Weights of a small transformer language model.
Training: a variant of SOAP for these matrices, 120M tokens, 3653 steps.
Each number is 128 + 24 x the weight over its row's rms, rounded and kept within 0 to 255. Layers, rows and columns count from 0. Numbers have three digits each. The size before them is the row's rms in percent of the matrix's.

# down: layer 17 MLP down (transposed), 256x64, rms 0.256, rows 23-122, columns 0-63
# up: layer 17 MLP up, 256x64, rms 0.262, rows 24-123, columns 0-63
down23 114:091137122130134096145114093156098187136090130131100122093137076119125131110163124149086115139101168120123121122159123090129146147144141140116120128174097165130109142178159129156109139100119128
up24 099:129135146093121127117149134138164123086112180099099102164085153107128113120099138107140137150145160140130111183140120133123098111130117126161112146095166138100109101167170143151173138100131119
down24 098:105142172197144141116116120146138125172106120158139093135141121123116127090111147102132145122138130107132093117143073127129141186152156129118137183085134131107124141117093114157103141135094127
up25 109:125107146109124123146097128137103092096133101103121149121133151154130134144097132138161086136122139136115078133139135160152079158123130107096121124138080087127166136082126105139156098105104184
down25 098:109129105135118137126164104141137161120142154142131121122147138094114142120203116057121095083111110129132139134135146111127137081110124124159126111122167131106099141176150163155112149138152105
up26 120:113126127132155102144126150168153091133151167076109141118116107140079128144112103097178098122129143108153096158091091125116097147131155137140136131107110082111108120155114109126157171148139115
down26 101:159126134102118134129131132142129109113173119132104138114075145104131139142137146135140116131138148124163073158153109125104086137150120087175125161155095136071116129108160133181129134117173120
up27 087:171103140146109138121062082129100123096159118163107133113141134130095110139073097107103152127154102135139130140152145100136136154114154114155108139155145104064138154127121126144145105104136139
down27 109:105160077113156122112133122115160112160115167098144140130122097087125099141119125116105095149125126124129171159133112093106094114159095161108128082151156148118095107096148116120133172125099143
up28 115:124120122173108165110132109131109090122082126108107120155097169148112102119119105125147108136173131093093149128110076106149123159140120121130162167148101139123139153067131155133140109124135161
down28 102:147130157087096104142138144126129134111138146132155130088098106108127162143106128139140114114139175118166114133166144091170198095119119107139101182130125120105146085131132123152151144131129157
up29 104:106136111142083097148141090133120122151107109128095106126071130111088111121109123097112109122143154087137128104098125128126100143130144121167202101116177130135130107126147107125162113163141108
down29 100:146172082149192127095114130136138150143110171118125149116178116144147138115143133108118120171080138110104122128135100097127149127126082113118115125132116140118167162174120128124092118155099112
up30 092:098123130164106080096144112125083158142136151152119135091164169128095074134151139119135092123082134096124122110104145134106110118097124144152154144119134116131127127166109180134157134092137131
down30 106:103119125132134135113134081103116131113151153125091132135124100094083082133152161131132114088107089127068148142097103149127144107174124092142146113159134150144145177121139093099140132140111126
up31 099:141115115139107130134129118133094128168140174129124121144158100156113123134129167156111136097112108098146109154147084069145095110142126158140124149086165132142153160133150092154124143173109087
down31 102:124145116121134143114120122089101162120137122115102134083142101103126148163126125149176154138061100151096109133143191145090154144107108110111108149128110138150130125164135089096112137124113157
up32 099:133094116125129136136110123139163110093138175090184155116131104139113095150129123085122123135116148150128174178114093112130093125114164109106130160135123123158136094155134076136142140106094141
down32 102:162130151099103132156154155130135138152136156129111126152151165148119123155152112125184129124115133107095121072143083140164149108074122147084121106125133134170140143108104132100175112141116125
up33 100:129118128109118129102144083121118133152086137092123143148117124159121173101113135151120146123157134108165077076131145154145123152132142154149103116100138143109119111139085176121154174154175134
down33 107:156132152135108148144167118167118070125133130113117112120109118117110063117135105166120126140150170126150107132149084093109117142091143161137169139116100150159104151107097116161110133149140106
up34 114:142172102151123095141104159101077071131137120115115108134129119164147122134090136160123102118113112157124093119136086116095126126136111119122154149148172113088134141095126148162133074128104113
down34 096:124107100112100146169172108148154151130126124170135123119135180124124174107153077118142140120082116105155154112141128154122124129107139134127088104122111138167110099164132110109145180114163129
up35 103:135108151129155088109166151109122102117128122162133089162115121144112116150117113118182117149136148063142131124164107099141165127108110101101115150128108102079128111070148122118116123144152138
down35 087:063144129154102093140138110160145127116134122124123147125142127097098129127134139127104139142106148163161104147097120187121115122156155163133076085126124146140143096160130169128139120099129077
up36 102:123088161124175135113121098104098156114166094125158116098148130113099127148142144136105071114114143157081136171143131129114105129091116175089138134118092107144122120123110153169118137129121107
down36 101:106159109102140133112150168156152135154134161138127083105135134076114136083126136104101145165126073119105108127098120113159172120143154142181111115125113128108130087109127131103147138109161137
up37 112:098091165135095110128148088126140098135118102082150158144110118122113087140144132133109144132178123141123167137104151151141125112149128128090124087120127152107092063110136154149122114086153140
down37 104:090164151125117111111146102147138157135196126133126111094169102158126110126121151146110147095123142158130141108149162100147149154138157096120108140104128101122169109138088083098101102104123116
up38 107:122116160142135148087190127159142123178094135131159168109118139140157091119119112116097124144100112139182122143120093085146131113140116123149129134124118117170165093131131157096146106131159140
down38 103:132105132120121162100085107103116142166127111129149155137164099115076149120146136142177112112128154152123108101158111142143088164145155129088095105135144118130122190119118109125109156097118158
up39 105:099108095147143139122133119112132101130154114138150184152145126155161122122143159151112094121152121120153157100133130090097122088113142099145170146132163147157170119123119083099100184123122147
down39 120:139144106149145103107098107116174110121142128169117129145145131093124124139105160178159134161128135088166133124149162133131120121174138137132163137146140109099119150104180151170128076096126118
up40 126:139147116139124109136123117163119120114159147094166106105126094115184145153164135118124149166143097110136150143098101122148124113141143115148123174136130205112123100139159136158120103130172098
down40 088:118090100119158115106152129107104125130093144129083129135171115155125100101125103088123100123181183149112098116133155124097140103147128172144132115111120112160098134138101156159140151114096155
up41 092:128142149133119106087137178136114115153095129117135094163134132121121104137147145128118126091161109147181122087128121182137091130078139158121156142150111132177152128145163120151117158120088125
down41 098:112138126145171143162148197147150149170152140129119130156118121125108108156119113133128100141105138158115144161158164127105155098123071134143166142103137169123138157136155136114136087150134097
up42 096:102115176120149143087125178153127113134104137117149143151120150117173171133123121124117136122123089141157136145124141103089103136153126109130127172101105104109140086182116154126151107087171123
down42 084:151136144120096122192109124149139144086135089131125126116150127150160149131135162177151129136126178134114130119141113095142124180135149057138147170140131152126115096091140143111109129113133130
up43 104:146147079091121136130147140118078140102124132115120088139130087142117086157132159147120142077105123169133159141129172102121174124084133167116147138133142113161133104126102129152153158124121116
down43 091:104135166154128131145113105154108141134130159095130132133099112166141142114140109119136113203124133113135111169119064150095096083133131123108181121168114154116161157136138143115144135141121115
up44 099:159130117101123125115103074135109104153149147105136143092100130140134088125148145074113144118133089092126042165121135131136162151093150109124123107118142114133138141123134150097125093129137151
down44 096:096121136121169152141133132148119160131112117110165123099110109102118122129110137113162120129119115144090091120111162152121076091135128104131135122126124130119053144171141088119074172104123129
up45 097:165106149137128135151135094134152114108167152091123145173102152119137120107134130095105118161114121087166157158134111149117137108092138134126129138152119097135094096137126199073136156132119127
down45 092:075122116092124123138093118153100093123095088118102136088149105101149138105097138164137138120140136159100104147160153116147132140141123182128079121111147117113103170130165092144150140134133139
up46 106:152128138143131105104115144114139072117128155141132115093119112131173087114120143159154136103154143120087100136148093127113113193095105125162144122114162156135147153090131102123139105128118179
down46 097:126117130101138167151142130121112148142116092134125152164114134162125112122129088141139147158101156156177153109112119126154159100102171137101126132168094105112109078141123143151073135174126111
up47 098:149136094090111099092148081097133124146145115113186114107138110115134114120118151123178130110128128175145143144158126169072114149150132145150126152135117081124148125154126138160094129110160125
down47 093:133103141150091148143129111168135120092146078122109187124092144124150122099120148164097102130133110084144126139111117123131120099138094084101160138116128161113111089139098079112152127127124100
up48 091:093179115116152112097112088065154133134129186116108182130127131139140121145173145086118098117101108119106145141157142110126149115100130135121145163131146144134129167105105106130100114118136110
down48 092:096127129099070149141121143155150111155105100113104136111145125113134149108147146083112171137142117111100126172106153117148111142138167120136127106110137074162155126166153130112108157164158095
up49 094:131168131148104100131137136133098098074181136103162147124173147113140117138087130149134171101128139156152109153109123121142144114124132092123123086117110112149114105095173106089175129123120127
down49 088:128155140106132116079123131150123133167148115114143121110130133112106078116151115091119107120112126085108149138119123180171142138106186150139115111127119136135171108140073170132107108126114084
up50 096:097142120130142188100138084132146134162152164116141112112107102113110108166099110108129099177144148125117161160124121094105169117098131102124133126133141112116059140135136115149156142104106134
down50 106:114146116134129125123131123175124151082136122132170126093135114165141131137158114159129124196126154106175183127159134152159128118095110165135129116132144137138090115122105150126105081140151160
up51 101:087168109134097111154095110165125135140141134113161098103083147112118140107125065140178119132139107126133151128124117129163084128087147107170151122142142134124131178149132130126109170115114119
down51 101:143128128075140105092165131108131102128133080138112137134105130120164164113123107126162155132114122113107086116115110150135107127151127129188173127116137094163141085135077144145124160138141161
up52 092:160108141105113088119140149091130129126142151116119096181130111167136119105120142097105115133099122167157107127081096089127137170097128116167148177149112110100154107132140125140119170147144111
down52 088:117115087124176117116097105143120095165151127184087155102164133095148122113148102106111141144145137115137116088122134162139146131114104124056094106121154129147111175134132110136132129124129114
up53 085:128101076149128139107098134135117121133158107100196131147114113111174121083098133098112068139135115158144142121133157081121093151140122148132140097083122130128111129119129142145094126132160126
down53 094:150162110094121107139112139147091123127098127140119102122155185137078120143157136137143131082192155153133112118092142121129131094147120146133183166170122128132144131103129102109129137137100107
up54 087:115135160142126101128090136158134098095120114123192167157138148132149122096116146087119104125143144127116072101124145106120168124104179139137115120105164119137106174154095116154113150134131143
down54 092:107131120093076126119133130109123107138132103141132107107124129080074152164127126134148096144153097114123139125138129122153099103094128102120179186157093145135133073119137146145143144134089155
up55 097:096169180142114077147105111176127137130117134103158148093083116146101150105146167115145125135141135133144126141152149100120124124163067121111117154154107128117163112136102119168108131111128108
down55 098:145120126114134144132134121091110109134123151113154105111171149109134109167132139131122096102115116128133104108141138145113167106091153169163120106127146176129085131152215146117143164102112130
up56 107:108178112151120138111121127138126133116114110152104140098127136160124139147124119118098073153113195083153115132131103132151120130139157148113124129138091167139095143176124121138135145179084093
down56 098:108116091106127175117136160124127112138110127105145101127064140139134107118107144137132167133151088192084148112103160147126118129120095112110143134139180122126166112092103117142137088114128141
up57 093:154141124111140123172138135116112113106173171095104098136144112117122136141130096145107148118144116147186182113098125159127116135113170144159166100137125163119093099111103149126131133174145152
down57 093:105109110123107173106123105146137178139145146127109121123087120101106132146166120118114122142133126130121095098139137094106170165103080123139132185126107116152117152133159162126146125071097157
up58 101:087115108119163139112170137163116148184113130071125128156140086143096112113125120125122139113158185149137080127135125192099122119121115144102137120141142124114127086140122089122128137130116124
down58 098:143119101180133138125129131139164099127101150128148111125126183118121114123124124108099107154163108109143139114131157139097057135125114193153136142114180153117098145138134146098162154134130126
up59 087:104123100109133120112107105106143129111110122127145143116197083127133107170131152139141111077122112153152131148163154166137142168115129117078176155139127160122149143148114140173119119139126164
down59 087:125149144094082120089142158085130106143125111172125163152104124088139162105120117132129127126133144099127108133186120119113145112156159148171130105096110105161102129116114161080144095122110132
up60 084:150164149112135105108139151129081102140150102116100076087142110157144119117135105146107081158068104124150133140108149146136111107117110151136122087082103149110152125104128159111132156116104123
down60 098:119156092160127147126153163129128112084118151160096153138139104085153119158127128168132111136166122123088174137139111108085140142120094089124119138129138138146128158168145169106110085103125115
up61 104:148152140107096170115125123079119159112193114154122142125149098095131106166140151140092112109121084109149165082134158094122123110106112144128140113108158099117116125142130107133087120154149141
down61 119:091095179092103119170112138119156139133115112149107130102157146122131158085139146087144119163110113111177106108113157109132178132081097158139113114122131161105133143135133120094109141153121126
up62 094:142132164117125117157139133126117102082187104135150139132143124133142157098139167148125120128117157118126108159152135107158165127114159178152104194127152145097165126140131172157121112111106121
down62 081:116144121164126163128132133148162146155116160161137110134130090137188110139157130122128152149137111119108115094147143140168087126145173087080171138117106107165133144088119120111104132106147104
up63 103:144114126162129106118151128155132162136145124136143150126164155113156153114147141082147090155167142116173153114179130101101105098161117122117093143097122098119107088125131128136156115127189145
down63 104:147137136125134148157128118117119120130114102128082109165115102105098125137087131114122190125122078164090147104084157145132122124155148134090153119141150143170132176098141143095133133095102129
up64 102:140114134147144114086147078135136115170135094143185132154125162149124093120117111144120106119184119132148110138113140069113111115129132145139107135124096133129155185112119127136118183097123144
down64 110:147093129078133143139082137134152161107045139130126148111136090142155104115170092135134118111118138131110102152118103114148086111155140101134172153154117094118108108144118123122136101119124122
up65 110:078136153115146147153121148144133117124159125117150103107077159101105168109090079104138139168131127167150130110163142135105126165153149111155138134112110136105137098161093133112126160097110155
down65 102:133113060175124114119111130114114149144129156138107114096164121123152105135105128128113112110073154117083142097109078124172129089097121130143120129124132165123120147101096151118157137143086120
up66 098:086108144119100118086130153142110138175116130092110158162142098164075122132156105096136119142127154098132144127160123123183158166159109153118182144130104144137142138118145141108102115129135119
down66 086:103133058092111163118162079129119125116119075109158114127108116135150116125105145144110111101114108138157157142112119088091114147100172113153120120149131135135124080142120139094088111142131126
up67 104:133108131100119158113116116126152158135149122066100109138118162155173110114108114118124128165118169165126099173135144149153104100168112168125118113114118164108137150151094167145153157143114126
down67 096:130144144161105136130112154111123127086134149197109122119117193141163144127161116128134119081148169122148126104129157147090133151115105102156121110157109126155102103111170110141097123133133100
up68 101:122163150128136096095108131102167133116113165087164085124120134116116161119098120078128138145127145143148160168138120126120131117157161113104148114166135110149174153148097169140146114097127093
down68 098:147136155118146155116150125113141126133156110147158176170135086169157134158118163148147132127145128093144122136103119101111130104125100154136151179105113084130165075127104106123097145114089136
up69 108:159165110104148124094148136062093129142138115119121108128176123121143120122123133132115120077165130118123077127129142080116137176135136166147158122143122128073139125127111091165151141125147128
down69 111:144128132098111129167118118146113107125148106123130169112145092103148126161132095116146166178131162130132127150169115090091110080137135117100151093103125148142150191130137081113116145135129139
up70 096:113147146136128114120094110141091162176138137122154089102145106149114139143137101074099136103093156145135144140193116123095121143118116132139153124160105150108094119125172158125108153122084134
down70 085:148112132167146125120158118116169113109121142141123128153093114118144110079108128170095146160124122157108110142053133147192140130128095111144093165128100159122143100137120096120141137129143139
up71 091:146135128111094122116137129115118173128078103134119101124119111116093101112110159140080152152170141124130140111138144108090097113132132145126155109130125142123192123157112132081173185147117117
down71 090:128157141168122128158157154135142102114195140146121131130128120094096139088100135136128141110081148145134135144133086115137166179169150113132132159114168107111172128143142128170131116099127131
up72 078:098154156074125169130125147113112118118084152112101155137113103130138068141140118116160169155135132150124145104154151055110137147118135164141135141100099126139157131121100112108156152139126130
down72 078:136086080156222105156128124142104146154100152094149117120115136134121135152145120115107117114141104113143096150108145134147117121083130110131118134142107143143119123127186107118123110129117180
up73 110:134104185116156134110162080140115148180155150113155119122087108123144102122137124112111145116102140092155122146139093155131127112124121114151096127126107118136060149135124178165109147128113150
down73 105:150141115136115134129126146131159105138133173115141109170171140154120167114151103130180127120122134138130103095117094101076139103122111115101126109160110092153126124153160138118092108057118128
up74 104:126158142077161101118116141153084180098122110111105124167114117098094156118112181175108162104141124145124123124116105116168119146144132100092156131133133146134135121102140117092107121148122162
down74 098:116077159172101141141128136138165144158129144147163118099131132129146126130151077071134097138119152095131084147155124191110127135119147150108095126115141119149165141138131131157113136101099121
up75 096:129162086117106103107132152158155158129137161080176112091110139117083127128138082119086107136082111156097116130138157155130111121136142110163104164143139126118150120128126122106177133107123141
down75 083:145128145126141135086129088128136121153159085136077173114134132094144130119098116147155131140136154100166126154113069121134093120162120112124141111096137094150130107124103127176089128142164112
up76 102:159113117106100108125134118074147144078126119129119120146076096135138118143125148144107143130147097121146118141132173173099145150137156130160123144113179083087166119147139112146107106124122170
down76 095:120141161152172132128139120165119126142095114142135120117159115092135132130140089092148119090095166103135147101137089121141133084116080126116135104103123154170111144126113124141142164196120107
up77 103:115125129142108136111158133106161158156135136119115127099064111090159078099119124140115175102110184182100133098186110152120148139113126134139127158117143139104125136121122135135161117127143137
down77 110:142134137100137105158077093115124104096140110120160119106158142162170152158111090090172073118140130091137115160135109114122112139080107113124120082145096117147101129132119138107121133118151131
up78 124:102143148131151118075138143160085097142115096079152112106131178130161136141138125143146128141119137116077149123126171140073146124111134157137117094121114165159115147105141105167131131116139159
down78 121:131102147128114130159127084089176084100162127135130139117161136145147141157128113132138096126143106112167094166154116146097101118131142071136116124164137116146127122069105116160093142137116130
up79 096:120122161128136153100134124152139146142072159123180156154095158132153146121152098150121085126184136111153112138098161106131147146139167104124141140142108078105140119142112116159150132121109163
down79 103:118127100123182110138138135115121141141105123125139096118122117111122140071116121152119168148107098103114119126119131164151171125151087131149146104136142180116117147164147136059151136117180147
up80 099:127146154127164055172129122126129147106151141090161139148091140127168101117133176133146107143125109173106134159137087152138124139137143148111135125129108137106117110133124178128118148172158147
down80 106:142099161147117174136149111107168072120145137148140108130124137141122119142137133127095092089155168147112130139136147123069160097138112137107089115128148115167126161099118117154093114104117087
up81 107:130088144111099133097169136151179141144111126123177091108127124123116106132104109146089124099121141103141124170165128115152128132125157125129122135132136164148170095148139147065153099159100143
down81 113:119105158129110109167103109094118140135168146154126127138152085140088145108150152117108156112151099128150159107134123154152172112137200140147138124108137152113130134152110173139165142093155131
up82 106:156121131137084117123141145132138118142139121109177106067134153163120109132106123160129104154101113106135156102116112141112125132088108134144115150142053162090140111131122144112113188146110143
down82 116:142158118118151112122143148164159110135114108100103119166104099111122153138120114114109108109075126144130124112139129192135128096186102134105107126144105085091176147166141147091139131122115124
up83 098:117088179143120127107125094105096101168109108142087131109110087149118120121122150164131129125111093121171093130083146102122140127140127140146123125151158151124153099107109144167089088103102145
down83 093:121096119104148159172152137097124168091129096130124135143142123143123151113111172108123140077116157144132120112140174183128105120120097154105132116134149088145141110190099131109102147130142146
up84 111:106138155144092126133159088158177123143122123130149158152120133097122128136178118110166138129148095066118122100145111160119143151132140099070138145116101144122139125136103115155163151111171128
down84 130:135130159144126165141154118091149142094131139110155138150094166131124099121137103158124107099111135147144178101171157161111151138122120100083170138127089156103150124128091132137105180139133139
up85 096:163140107156142139131132152149120120114160137146177146153116162108138139129101144132147093131136147143130106083165124109132121158105141074126080187102122118091106142160093087134148126136108141
down85 090:123121146088110108145116085091115147110091066123084137060117147130152101153157145160129139104128119138146099147153150165150120124133099129115150105171107140129130114095115142135115121142103109
up86 098:115143160162134152129187122147100168133103104112137119122080153105089118122142119127121158153113091137134135119105129166136098103154140102101103111132160175144152160112088162094117135133156125
down86 113:171147152110185172097104122116088149140122087087104143131166140113153081141137123136143129128137095116135149118114145082135142123130140136080153150128125148144123177121144099109120145144119088
up87 099:136142180117097155122162188101179124115172134155136129135106122117106149104090142124103139125132133090160133107171122145093146175139128105112102133134100105110112140123122159166144099139127121
down87 109:130131089108173111123126118131120110137063149136132157125130111128132115114087136128141146124158185105139101092115130150149134122175102105171146081130120140141108143133097116110115183138134084
up88 091:110144163134146087098134128133138089129132112083120106124149138149146089124135108137159131129163127116120144077103161114112140131097159131200136113115150151194135122104135098129146141161107144
down88 104:148109143167131103159114072124182107164111145128159142105110152150148133132066128147150142146114109100134137148156100108146118151128127117095135120144153191078146116121148106140118121114118126
up89 116:107156116130150113093158162129131167157135109119148165166116134148153094146128142164170100111124075122155120067150114134115183108089142171126129103093118131134129125121119111132126126118144111
down89 121:098114127120122164128084124113111149111152122114177084119101089132092166157090151126127158135106094111145125108107138143178137125108135172129140123145138124115153080124093150162114155151156125
up90 101:149164134138152123124166139143088111122156120146150111099185140102178114108114138119100112157150145126179138112144134104125070091134125160154106140109141168147129148108158132122149121155119163
down90 101:097118126098162117129101113159122107142097126111105109110085116114107140114136138080102151159109102127120136112111091198086146166160149126108122119120109129114129119150130160132077131088154142
up91 110:130118123140119147125126136118146101152172145146162135116130125170148123166143144093115117111140103081185102085109156084132122152160154151116143141122106166155161115116095131164101133140130170
down91 099:122146129124151113162138108147137114119162118147124150104148163111142133139134061095117132163101131157164079109154122140110123114107132105130106100131085150093104142179177122102128157157138146
up92 113:113067140117137128128084112125097151144168140094112133122125147137118127127135156179119134128145114149116110146160155173087161140128129118128132118136116111064123137108146151113140135059160151
down92 103:114129119123146114114155180106172118159123116185147110121125136075127141149099093085119146163110098123154132094127123121173116112084132122119108123117142153125139138143137140077143128179106120
up93 100:106121119084129141136120131145106170125119130136119101149117132103151148138128123140076119191162147097139163124112126104137111130150144108091119136121111175116059078134103160115144140151127158
down93 100:163107113133148118089163146096139117124147117117149154127136129130129144107157125125109094158100103127163108112116119162093143103170114131130121156109160087096158145122141081162126095154080173
up94 106:089122164118131134091146195136122110133167116134166126123099141119150105125144127111162114100093095137141121081133129169151150161101115121086124118101077142093123128102098114146112107145123131
down94 099:101149110133070124123097098118104143143105159098116164106151143115166089113130105131111148116141137152118130174112105107152117093159138129148105142126145190102110128124151145160153155162145097
up95 074:129134064098101093114100090131147138129105168129108143119130151130130148111147130117111111089121138149167140147130159165095127183122163119100104146126122119148164121101134108126109131169183112
down95 083:116115118126117127133126170141178109078149091119144096143128101093153147150110134155145137119157135146124120121107161115118129180110150161162127122094140082120192099166117111132136154145112115
up96 096:158107150135097092151141129123106143113137122139164125142147084104141089126128143163187127154140140143154106119163104140175128125086101174121154160102144130126134129143147116146118084094109164
down96 085:086148095121127150132152108162153148127110123079120167139133134123103177086169152159137120130111128120129115123070158097137158128111192129123111125131142162135132105147088143149118147145150121
up97 101:075123126159114111130116092151142108154105127122150158098129133125112093126117109143057122106112139181138136104143145123094121124148179121076114083113125115159163149101146134124132102134131110
down97 089:131156091103158151106154121109115159141105118136107128140147126143099146133137124117147094125167150103111124159127106130100136099099046112156151114148129098115110114168133138192096109113130139
up98 095:170121116132134122095136105145144140133162137161117132129127150126165134134085110140132108158130164102160073131113140092177117124118161152117163105082153148116097122161083173111147131119128146
down98 104:184117116120104172143119149094140102166137108118095122141173136130115073148116103116150142082145125154125119144138090118130116115107112180122145161155138097148119118134148143161090112152158118
up99 111:132134150074085129139119136159130076097117114142136120110136139120160156125139133115128129182112131108126125141160152159061120144160103104183097148101121125141096097144110119166118124131139143
down99 089:101142119180157119171135116100121133177110127137140138153153107124097106108117130162151131108109123123128107094124138110132106120117174122048144120151150168128151153116143120130134117082111168
up100 089:123131126137122134089162097136125158130137129142102119149114137114174147107116090121127105110146108113115132139151121163180163148171134116067132118075096138144179164140120119106112143112170133
down100 098:160116138137136133119088115122132106120099144088097139152131150125118154134114093111158094107133156152161121138137192127091132135106066131144114126117113095164129140101183140129157131155148164
up101 101:132122156131080135124154127120150164179154123130089093134128134111147135100117116124101088155144194126139157125111114119131109163162127156113148126171091102120122142107100097127168136151138160
down101 113:087159110099140132123109132143134121126081129128131182142089158130164103142109138122128169120108142097172147140133136129158116155076174157124125117077131119122098140083130088135114126106110131
up102 103:128121128132125152063124158102076122083111133165137130100109149144147123117068159147134143119088143118113122124148109099130138119098085132124115114145102134131124121100116158083111091128178126
down102 091:100104113096147120149161086151147100140109125122148123092125154115139119085152073139111103101105167150122114126155144139118101095137127094101087111133131096123109142166150085165097145113116131
up103 093:140166095135137195135112137125110134116122095167114108108134108088124114149121120117129105115147132163134147129145094200096103148123144119170156124099125118139102107143066137138101142116130112
down103 096:144119111104122123137108103151123126070113136111141096125118073137172126091141121183139110131171135160090148137135122087128119163150096115136117130151114175119118135143085118170141098138108118
up104 102:090124146101147155122141139134124198116143149073109119116111139126123132099160148126119118115141161128107120119143105157103128116118110122121128194120109130140103133156145173085108188138156148
down104 103:169130110128156125089111143148155113100134155153108108172147121109168104134124152121117152176147104092132176104142089072155128143105119122125110128146137141122183157112125110099114129133158117
up105 112:146127137130106202104141112149165121147152090108112139156127108149131123139115097117127113125158162135100110122163126158125151137134118150083136121155111070110134145101109107139137106088169173
down105 120:139181141149129087163117185118086144115157158147138134166136139103103139115120137148110096120134080123115144085101114157138146093151105109153130123138139126139106153112135176086121102145116113
up106 100:155142126100134098094138130151102141112156106068141105137140153137128073136083151102147174121154104125153147115099159096122129131125130146127149147124126096110144172141106144097139104185142128
down106 088:098160097153157156110105123089142127158151145136148175137113106140125153128171140154087140128129120125111130145142112142139135091131041121109143088118139127102129112140123095142175109107125149
up107 095:126126126103158137105154120097127147166103112140190159113136119105134106118153103104114153140155115101112160121149120064125126121095119100069143119151127139153128118150103108132084163113162149
down107 115:144107121110101119081068166154133094142109142100105126121169131137118103114127129114104119137133115124111161128120157152184123133165125145119173107136141126121145166127180160129105145174120097
up108 089:187121153110134146134174089118102110118130098128135128133166101132133126136072135109146158136139143142166171122137127143129140142159119083146128166130096143162160166083098140143135161138135114
down108 092:121142139165152130136113129153137151149145141120157103150095130121101131127134142136146141105100112104131093119094130172107117133117121157114142058165151137086123124150162082139097092081131170
up109 089:097093146147121107115122134179140129122139132125131151166128080176140135114125138113122162151116124146157160137157080103148139132092148158136120083105149130120098139108131117090125102166143187
down109 096:122088152079134122162143183115118130112134076097152129144104147121114170081155133094126112110129126145115099134145138107122119103126111103139124163117126131136144134132148158113196167163117147
up110 097:098118144156097124158095121111085119135142135161074127126085135115134144121098079113175076123134089145140139114131154173094123130123142150164145160156099147129129133115134138168129139142113146
down110 089:135119108136143137137103156145111132134133139147127128154146098099119088086170122113094138103122091158127132132155160152157143126166114182084116104166138153137107187129100160152131129104096116
up111 098:140128124166109045131139126130123130119130133115097203149138153155129108105111140123129130147099134157099146129157127099103195113118161133157155109113120152129146117130149104116143143125160107
down111 115:069160109128127160104152131148130125158157141118148119102166107106110181149127095139168116125121153120140129058138095134126083120148118122158086125131111151155120144146124104128130152153101109
up112 084:142111133117153128125100145154116151156132135125132144092117127075111096158078144093094106126127111191102127158157136100149136114114130117118182129129160171122111152142112155144092106118120163
down112 083:089124113129108105169140155113135114127136143130151130142153104120185098112120107166140143131149124140132144115102093155093067146112137115116136119086131109158201096091146141139148117125147114
up113 107:136129147162145097170152150143152137133159136121164158135127104114124144127048112101087142120115112161147143140131154134144142147144091145106146150090169098137156128103115126129169163135159129
down113 080:135112089081135138134117107115145097118137120140118137099128117119130160148101115107150161159146126163127192095135159133118160163123050119149112131107134110117121152126090124148113136175102124
up114 101:145116186176135099134095127164099088110092120124131164161120088170124115133107106121117132129130134104110135138150120145109126127126137147156122099151087125146142195088094142142116111122150146
down114 111:136112121106133150126153138081121131154137170136158083101148187087142109126141086094188120134158090164140155081156115156117143142121128148135142152133137138144132114121133144138143158135104144
up115 081:108152125120132138121115106120094134149155116102110112155127132084120170153106117098159137118128152090175130164157117137086118164087091181108096116133161141126141134141134151140115108112097174
down115 079:121102141135154125133102136125094110148120116159128173135144149114133149120135121125102100127164160124097181114153124107115144124141067160110081079156127171124146180147141143132134099114098110
up116 114:149113113141062141121153121129137100131173087161149118095104151142126094154084149087139141143113150164129119168133127106106128139126109125114159156150147164124133081158119123152147090125109110
down116 114:125126139112129143148158099126111107098087104132152155174103129109105145095173121103109118109156089129146166080106129172130104131152170124122101080091139126134131178135151122132138154121124118
up117 092:199144123110149123158107107117112143137142149117097149136125137122146154162086137130128081118107106145147133134178136082154120139106154086128139119111099133159166176119106081109123132138123146
down117 100:130164117111137127100150123150168137161120099135111134170086116084154107133125128135127143125163135070106121116146144174146127140132134136102118114136061104121100109117130165094141098122141178
up118 114:126161124189152139156144133132123159148149132157149107110095102124161109184102093116100146113121139132098152148150134178119142145137163093120173139116112121138127133185102154120150123134122152
down118 102:207102152119112117115111143125144116134135110122160134159110160156132143138125126180126150124120108094126109143102127109147141164137099114086121171141121148091157130108108128110141057109132116
up119 102:141159137153092096117119131115143143145130102127120176163114146144106157089112128161108122133127093151100094117138118150094149161109149149179123148154160131074105111126124136149139069110150122
down119 110:123125095143177105137123159161133125151152142126166134071153156194124164107165120113132124128133149134140141141117132136119179096117153124172123129112112118135155085108151121149112105116130168
up120 089:105123129107132147121061116171094133107164185103121148136120129118194110100109115136140174100124123145146101134151147144131148131133123098109103125126130162152188115115150116128130154115114135
down120 115:140104168122120137142181130087109130146114100091112110098133101141125151140104115147124138121093124155090123134115059130137150163133177131143097122125114114074082157147129133140147149135152141
up121 100:158156117145114153126156103156113128145110126144149127127058110101105139103115158114124093099126132116116183107146107153121084106123111076097135129096136091151159122161099131128162142120111143
down121 098:094126108085123133136092176093150121128158121144058138139163125133124132146117095108107156150135140098138121122149102135143154118110152170155113116125142147094096115127193159116151152130133125
up122 098:119116177098133113115133152167142165096117150122076104147114150116140124151072136140177115124114170108154121135134139155103115110139130129176145166104103161135111152099118147101143160115127109
down122 099:121131101106125124153188124112141134122133146144144123139079110106164105120107097122102123122113090113157168140101127134129126173117170100134139112180120116111136070127143157140125170103158160
up123 092:154157124173148146118120166110102115153134109102147130138114124112141113141106107127148094174134110122135132075120059159127097095149146104155085126098131115127097126136109152110131174154120154